{
  "n_kv_head": 3,
  "norm_place": "pre",
  "positions": "learned",
  "attn_scale": 0.0884,
  "tie_embeddings": false,
  "parallel_block": false,
  "init": "normal",
  "init_std_up": 0.0198,
  "optimizer": "ademamix",
  "beta1": 0.9,
  "lr_head": 0.00501,
  "batch_tokens": 65536,
  "doc_mask": false
}
Each number is 128 + 32 x the weight over its row's rms, rounded and kept within 0 to 255. Layers, rows and columns count from 0. Numbers have three digits each. The size before them is the row's rms in percent of the matrix's.

# layer 9 attention key, 384x384, rms 0.0357, rows 304-337, columns 0-191
112:159156098172163011146091123115110119061104150095201153135118135109151152086171134118194109057120123086091148091084149161115139106130161112132139111129091177095133144120070110095134108130138130184117140179124105114168218169201130136144109137089146157097134075129191141116140174118096114098123133136139136167132130121159087168157119166152138128188133081127148107153170130215158085135119119118093125132068158066169099103103157105144146118101178085149124117067134140131127118154057131158132160092079113150153067142113167125117120106163132115089150115126128134167157132182121151142
107:144080185129122075115091142127139146167128137066087085117148138124129138135165147148138143180127136116160051172090125099114148132110153107159118130116129131086128149091083105188170067165160111121108199140137132098115110109075097134101112139156171110145145100098098133110119160096117197072162068153116111105107094099160170127149054116107136077113094139089092168162146105100120061119134130167135136104061112115135153117166146118143103082179136066194076107123154145112164147118138104142075171112166129211121128124089169169122189083107153145138104141152097070082202127100076157108
105:165199110132164177158064126103129144094123113170149206206157115126155111115171126117146129148108211125123175181145097129134117063113143120067125149153123128112094112166122126111145154138133144134134130134107120143119165102153124115109175130139128131100080057164165112135090233152066105213104096121118116113146091091174132208119083118116111122178132142091103128123154103133110140135135194113147117135117126146128107140145159144083130131110094090144156146075143116110219168097138255119092137147089135016144153138131146125125207105140103154084112134089161116131163180190096136151
114:102122129106096125099192126105112113161098089126122138161150125112112073140184141163119089143103107135094130162170122088117134100120177080154171130103100091103110091181165214161152133142099103128137067105066092105168167120129115190117118148143182123127151090109114145162184115174181166034140139127082120081131091196148160127153130110122107134198158108105146067150103150144118114106159123116136116134132078150071130159089139146131161147110126056156164136119158117165156130121099105113111082080151122214114138119165130124143129080122126121117107144163128172099111112132168193169
102:110122152150156055107060172179128101119134143104159144099089086129139136135076126117172132138147100155069175204075138113101127171085095128079146132098158127096129119128154110153118143134132147155096104073173136143124139156117114140139141130118130115119172098147109089125189152077074134126133142180126103087106120147103170136129141155138149131126164071137107151159147176122103144106152086172146145144147111113132200111136156145092128099091148086200122141137088102078145210138153192133172134220126104083162112135098159113121153103084134111073169097179090127163125137118036142189
111:106093128178104122134163102109119095115109082113126126142170138124211118137131105136109084150072153089144128194098096116163142101142120146164180140070124152119104168153176188144150093137163068125116122086074113144154161171086150106172160119140153090183084111076142142107106129110126106125075077105142154070131122092105145144117154155146121154120089167113175130130103145115119127123126184108135110124111102120133133163170117171084104152173184154116100113102166126177072084125148127147116083131161169206146121145059107129076068136123117131165105106079098160113121072107138095085
111:164068099177124193160151121080143083156160164055073124130103194138160135093148153130111148080133100177120153147144162138126170045117158160115114167107151135141152075131131141124140131114124111156120107123095129088100154123109134175123147142090110156132154109061056143120178098130129087124084168160088165131131111126146061148143120131176130133107174081097129080164116086109160111098124144150076129102091074175089125185106184128148115130084097122131140179120047180125102196112092076169151153114121138122227170162097135090136110105048133098145165128092138147165187147199137192088
108:207088148082121119139095111119086081150172096107084135147148114126172101139192169076162192098101164111154180113114086090132137194098129157132091110136182100146126079118149146153115124133110153135126100103160141122153163130152147161099037081130148125175092125139147117143188164136113136125055112117090127093151137130175180113140054123152077126143180092119165120113116083136139126132112074205195145092130151128129150060160072113171135148028135086118160115165154124107137166083157152082111165149137125130138118145107164163109178149085131102107066120108127139187159185128057141146
104:133162142118161093131064137175180106165167117152135116115118138106063094054092119133110115144159136176146050124131110101136093112114123118158133078129131120064130193166133129145137132098154157148155148079097132007190164123145148165122080135189092132099155237192127149087110091106096122139131138119149127089105172137115149104063082181199137107108099151141118143096158122109150127192122108149168105093125143118119127098093194148144101086134123085146103122090148184064133143125126199141151155230099132055116157147121139067111158166154163134111110149182138111112149086115143125112
118:131110151137137188106178203121102094166136076146090111083131154127127071092122168148137119082146116116174109122142186117109155159093125123147127130155173132184112166122110139132096166170167151131147065099175128123111093155136113125162158110114084185127119153104149131173155205118154064170079173167124118127195105141129122131141053148025106158117083123161121198091124127150124125163116150130148106146137114100101171173144116114135174092113109136120134141107145098132094146077152119114125071104204138076166117118114114103073169150082144118176066107150163133218121077122147116100
111:180125089207142129086152134041136158098127102155165092158125170110106132104123129114160131131178144128019135156105169199158130149103130119169170162043118082112127100106116114097113158046186123119094110106146123114076158099122092137157084159142122122114073116116158134126130162122100158121103176119081163170129138102134148142140080114098134085123146140092145162141127132106144143074108167177141151139074117134095137088119148144150140118089133167091063198096105094106221179094136089067087126109092068203116103125158155094147153206148151077125129120144148127108081172100137110154
107:149112109098171171102157094135088191128196119065111109097126113166121165192127156126104162137111135140126124160124255144143130143137170196240125124111119151126119160162112090103079119150155119161122112123107112144108127101104148110136159138131105125123109158132139148107186154081244101112155089161090155102216121122132130154188160089094092140147137101162130142146108086130126109117131124132088142110049111122138084173180108133153121104127137145149105118179123132113111141127148121169096036118103134156119149114125086164110146115129101164174096132133138079110129145147103124147
107:106069103166130143128123053133141086148128080142105122157133124066124088103149147165069141117173175100116144163108164161142094107098142109103098162194138108112122144127162122162184153113117120097119055118104133090194175142129147134169155049126197165141152176177115102114091148088099212045129126128113124123104142054088139180148214140114150097105151138138113138150181116173181047096103139105104124140134147173138145095103150070139162148176158063143109136090136153114125139114136085097104126098150079205161136101018208142149147128119089097131154125144117153067125134137094147092
111:132133147093172154174205127185146112106091169148132106100109079155142111160123119164110119175119154111141116067134169109109123165118110092209097076140139119135165055148139098127094145093127171152126111194118134091128137161141110145125161152099138150108141132124171161101195097110120110107140138104154108097115199169089132163120165131153141115137085094160133069075130079091086106138094089115131157120206129167168158124094107139178125161113182147113124186067165046149112082086115125192107124069107112162107063097078114113206068106109113114147085096104137119187121098084143142170
110:154163092192105143121155097157073171103162193111098217148091140129120112095170126154099179125144121101142126175123159158124183119140105159146082093114111107147136104123143151119136156105113166127157123092126129147084134146140135103144104091138149156114165103123108122147149154135165072136139147080131124076158140144109180134146132100143125135102119142153211102178175094199133079094093186081081186078103170151094143189095128128120103153063077122157091126114144129135100141188180082141112062093098161143152174069139151149149102143117128142137101119110101147156163112130104229121
110:087135118112137165090153116155204151130051127125100127131132157132094151132130145125083125116137183103147198130134079073153078088072129137171133118149080112097059106173098177120106060153185125101194122160105124074142186116173165157119102159131134133110104116140107092113073151144167154120207110099083112100120173055163091107111133102178135170112117208120102104051132169135071109162114118093144139062118117171080136121088162101165134188133131097118100084127083106114120078125147126101124179088140105162128092078169151099118153114142056121103167127086103109151162081125152118068
109:151094093176142076180107164116118087128153140146140153171156148112194126115078126017144108094189114127116155145144126156156114148144093172095072131113109083152181069079149095122110115132141142167135093142097164124027170105119113074111119110113132129142125116134153110151092139131157154139084116124155112180148136149180144061134154090111097076091135099138108141093092153123130149135178120119114094120083093165111150091145145134167162139079111140108156195095092125174102114152120118116112090096064140085174102141149144149084139143131151082085045096135145130227078149081115172181
105:150134094124069050158026178057124107100123109097185113122128132163142168163112154103128115109122111112106196122082113106107138110144104106122089120141117164151105154081119139172118135122142167150129145087123129034104102145139124061113109115145142111185124137130098099137142152083101185152136129092102101068055153101168101127061149075094144116129090132161123163070150125152150162125080151154163141080125216144180084117172135150113125135087137140109179162133120128071162168128205119089147127121092104109151172111123097106155154103135096126086084144165112111161104179138139080145
110:181105167139094120158128158155080086154136119120185144111134142091134114127094127103112149098121112108137133104128170133098152183112102160102151139061105096141118149112165125113101139139141164186133075106139099169126082134142125125113140110127123146177164165141179123125105083098187076172184139135113143084115184119099119156144181117128144081171065124157168115132117139128126147093179148110106149151097172110126117141130093150129127169111137138129103136090077088063067102093120196116114075151106147105115121157155148148093159136126095111119116096127139101190049115052186127164
112:112069161069074097151130117088149128103148131154133126148084202122135146135134094110144106087170125135114121120142087124094112160126131114145132155128183157152135134150106124100137117134145056092136136103092173159079093095189097131136105117142133178127109138074116084173123134147093209090152134134182097156060134122099122140115058172105095139125180179080037136152120152108125079156200162097134152118123148131127138148156117196108120107146117219141093137158110119150097115123135092152133210164143149181136126123106135148099098090092148154133097147146100165151144179156149084158
111:113103057143145117117191137118114111150130148121123069100111121195127134128166112125113127144111151158110093092128104120138111169131169069109163087102083109132140113134131114117167163131139163129105165136162074131135170108145103116128164102134131151091120174110199146104163111102162083120123156085133140124111149063112105191153186129169176061180185129139080088178076086088115102127139106144150179107148181084154164115101118151133111150104136143162128163093081134107152129129149111153141059148140118146141105077118195136119098078109128174163157112114100110124155112163083135194
107:134171097173105100145107122169084111086111093129148109152130127180093160101087058162086108130079110093122100116163103083115113119151092100110167128091166098107084113199097136127072162129156094161179165146211192118219090123152151111077089126118102197147125189141092152114090098150100170157123152117160156077043174148099083168203111094162134123195115140126147150044080060184091145119124148162142129157149113125180149132121122104154123097142140156165106119159125166100191118124156146067113168158152120116070149144127129131128184097118119160142211106143104110117056117147156176101
109:188122071107145060117072171164192093109166090126206141174067124163175074174126128077070035146150139108102097141124091135104149129087159136116153077123150126127136124100174114144093103156112135149104132155134146068060130122134105131162135123092149122123173050132132087176132150099084133137134143123116149113132162151150069119118127130138133146159111143088132083128172194104090185139132128082170124108187115106096134149093110104170127112143091109101181163105125101107106119150163202157162165176107127143123100101171131127155109139126129106054154093139143121143146147159148156101
109:116124100149113124110110133193106092100109112132143143116100141126128138140098088161120127120065115069134090118151149139102164095061123169155134104071145178163107135219091098123122107142119099059114162126134070118134189124164131133128168103158143117169132137124041154129166060064091187141042155141078082139187135131183132149148108088159133161143132147121141106174158104077102126101074175136126106088201103128178144114102174168116093079140089105159177181163114123149133189103178177113168114223036111161081195160132098136097172123099100118114169159118152115065185118188142141121
102:115059091109135164148141140118119126109050155150105108172120106099108126122156133133128112148113095130102140079113145126120113083140095094173107140128126113097130160156182117137132135103099123080075090112144084176095174146077104106174107126158135165124158073139140132093060145116192157041136103142162094113086119129095029122128178130107089069147113150103117145104113165138107125133141125084093127118104128135103139143155166137116138128071153128146117109190107123119115133134116100136124132091121144221129090121111126149209156083102126112130180195123097105103087163138158097081
105:197098178159127058115142109133172137108081108121129129162154154127103119111154089176144182107087099163158124172159131058160129116083085162111111139126100156201097127131095143148092142090116097131125135118080170112153185187164099147170138209142138127160116132066109175081089119117089201062066131109182124110085081117070121122113124117157123121073070150111119089159115150098084107104161118139155133161133104109133111199117153135078143141102101179121114161188108143138110208143108088117111116085107137210121107108114137134147151142154093114148171111112125103047137111168075156113
113:154142160152105112118164121153111128157101128160148119149164147123150114170201180127120106118159078137132134064135133115076116150129111111184114182108158049168063108135111138166112107080121149096110163141144096098115121106128074111134153164138068127126109129139102167074089143167166133193129133131129127124185127144168109070102084111193114003146085127119122072087122112131164176145106181128114143157131140111128143053120159098096162166048137051127081174203172119090123202169135139109127109145116122125139094128171090137129115185160154163120135084150106136162129169076105126173
112:143166101211100105117114109113061103112111165133121089132182174151098163177150080152096116159115122160156124072153122192213115130126144161080134100135132084140092171161121159107111128063151095072151142139104072088084062107138140065121159122091119087156094137179180165118156110180090174134123134139068155131128151105156134119108184116166130104149117101109129180112117153125117180170129105093160121166137152121158124134095099139138172109164094143123064073108160085069109189091149143091068112132163171174126131122163141129112117135123164089130138155082164076062090134130106146145
106:187131118109157129170155092094095143136135185146115117138128125135159081101143101052162099078099107120111134113124123133119147101104094141102082130134144114131150113086161133176074162101192112081152152105077114072049152094128146100135122162132128131118179104165165118178114124162154050146098153078125118092116152151166121121136110113178135139131155141099145027151108126114117142118213098155080087122102112137113076091155154094125124122105136107130166149135146132109166130167105045123104174140080173129130149120123199121146148111155165120104158097155160152146087095150074195183
109:097241137118140091118094131108201099083136060132144081164129115087113099148162112170104014139096135162132126136167128088120165071143170126123103143153105147134154108113108168140131098119156079124137132121082142168124084100150135131133086105101094142153164073123170100133095159115131054205168143108132116115229158123110108128107208108132154155120201139168152103149103142134147159161162082117129080153112125126089158186183113146142152127090149154152095144123106115148080193114103255133164121168132148056112114133102134139107091121162140145109161140108125137129144158127145075152
107:122127125083094124117173117146099146154131069120124097138113093121167123112168082079163189149157153131108176111093156142148061099132133139110110113099084122183135157140081095166130143127133162131121104061087129098149156134134138173109145153115083164118092139168157121216139156129160094179067107135107092074163147135184120141126132160104114107150124113080122046147150177142122118158184137159148134175114151151144145149113106123098174156053154083094093105147119119060129120171165083173109153129152174054142064129164163070129082150168179102121125136145146130204121109171174120105
110:110033120164099072130174114115098151125159133146163146110136140130110085122117149086154169151169135135097158159117088123154068150120116154125149160124142103125082180105126142163113172093123099163131146104133155122102095111088116164118178147125119099096082167192168102123097152178153134118198123102127188151117155083138103099175083096143123093123121170131108108045162163131125160112086137137085109093095129146094107077145152118093168134151166126181138142121161142085151147125094097127078088166174147101157139171165166132123106140123137051139074121121110132165100149204105109137
111:121115140171073102094139119173158120120162109127092097203149104125134114149135139152125133100160152142155131130141176129098126148139185156107169133092106105083076125126151105114141105099140121091152122112100139080102175111153125115143169133132091094098178092171088109175151104152089147173148152115134119155220101174136096103162104179095142157095129140139146115134143156112142124178166158119162161095129140147182159134120156085081129129184106128133124094066150094168103187086110194102140094223119110059151167114084148160110129139090161164075109133137103177117217098075160127114
114:119144179111146074124112109084185171130111115078109154155147085099124070134145159128112059154154135144107124107195115180103175138124119152122138154160110153120124166131074132172136127124107131088116136124126166119187112054157119145138131144149148156145157104148068130128106049132122102155144136111126119069175129171135191145065071184082123128098148126062158116131048157114139110113099079113166108168047104123128097165096152124113088119137130082156096171046155095174143098114150161119122199161142056085114211123137141143138124094136081114109092135143175140090147157135114124073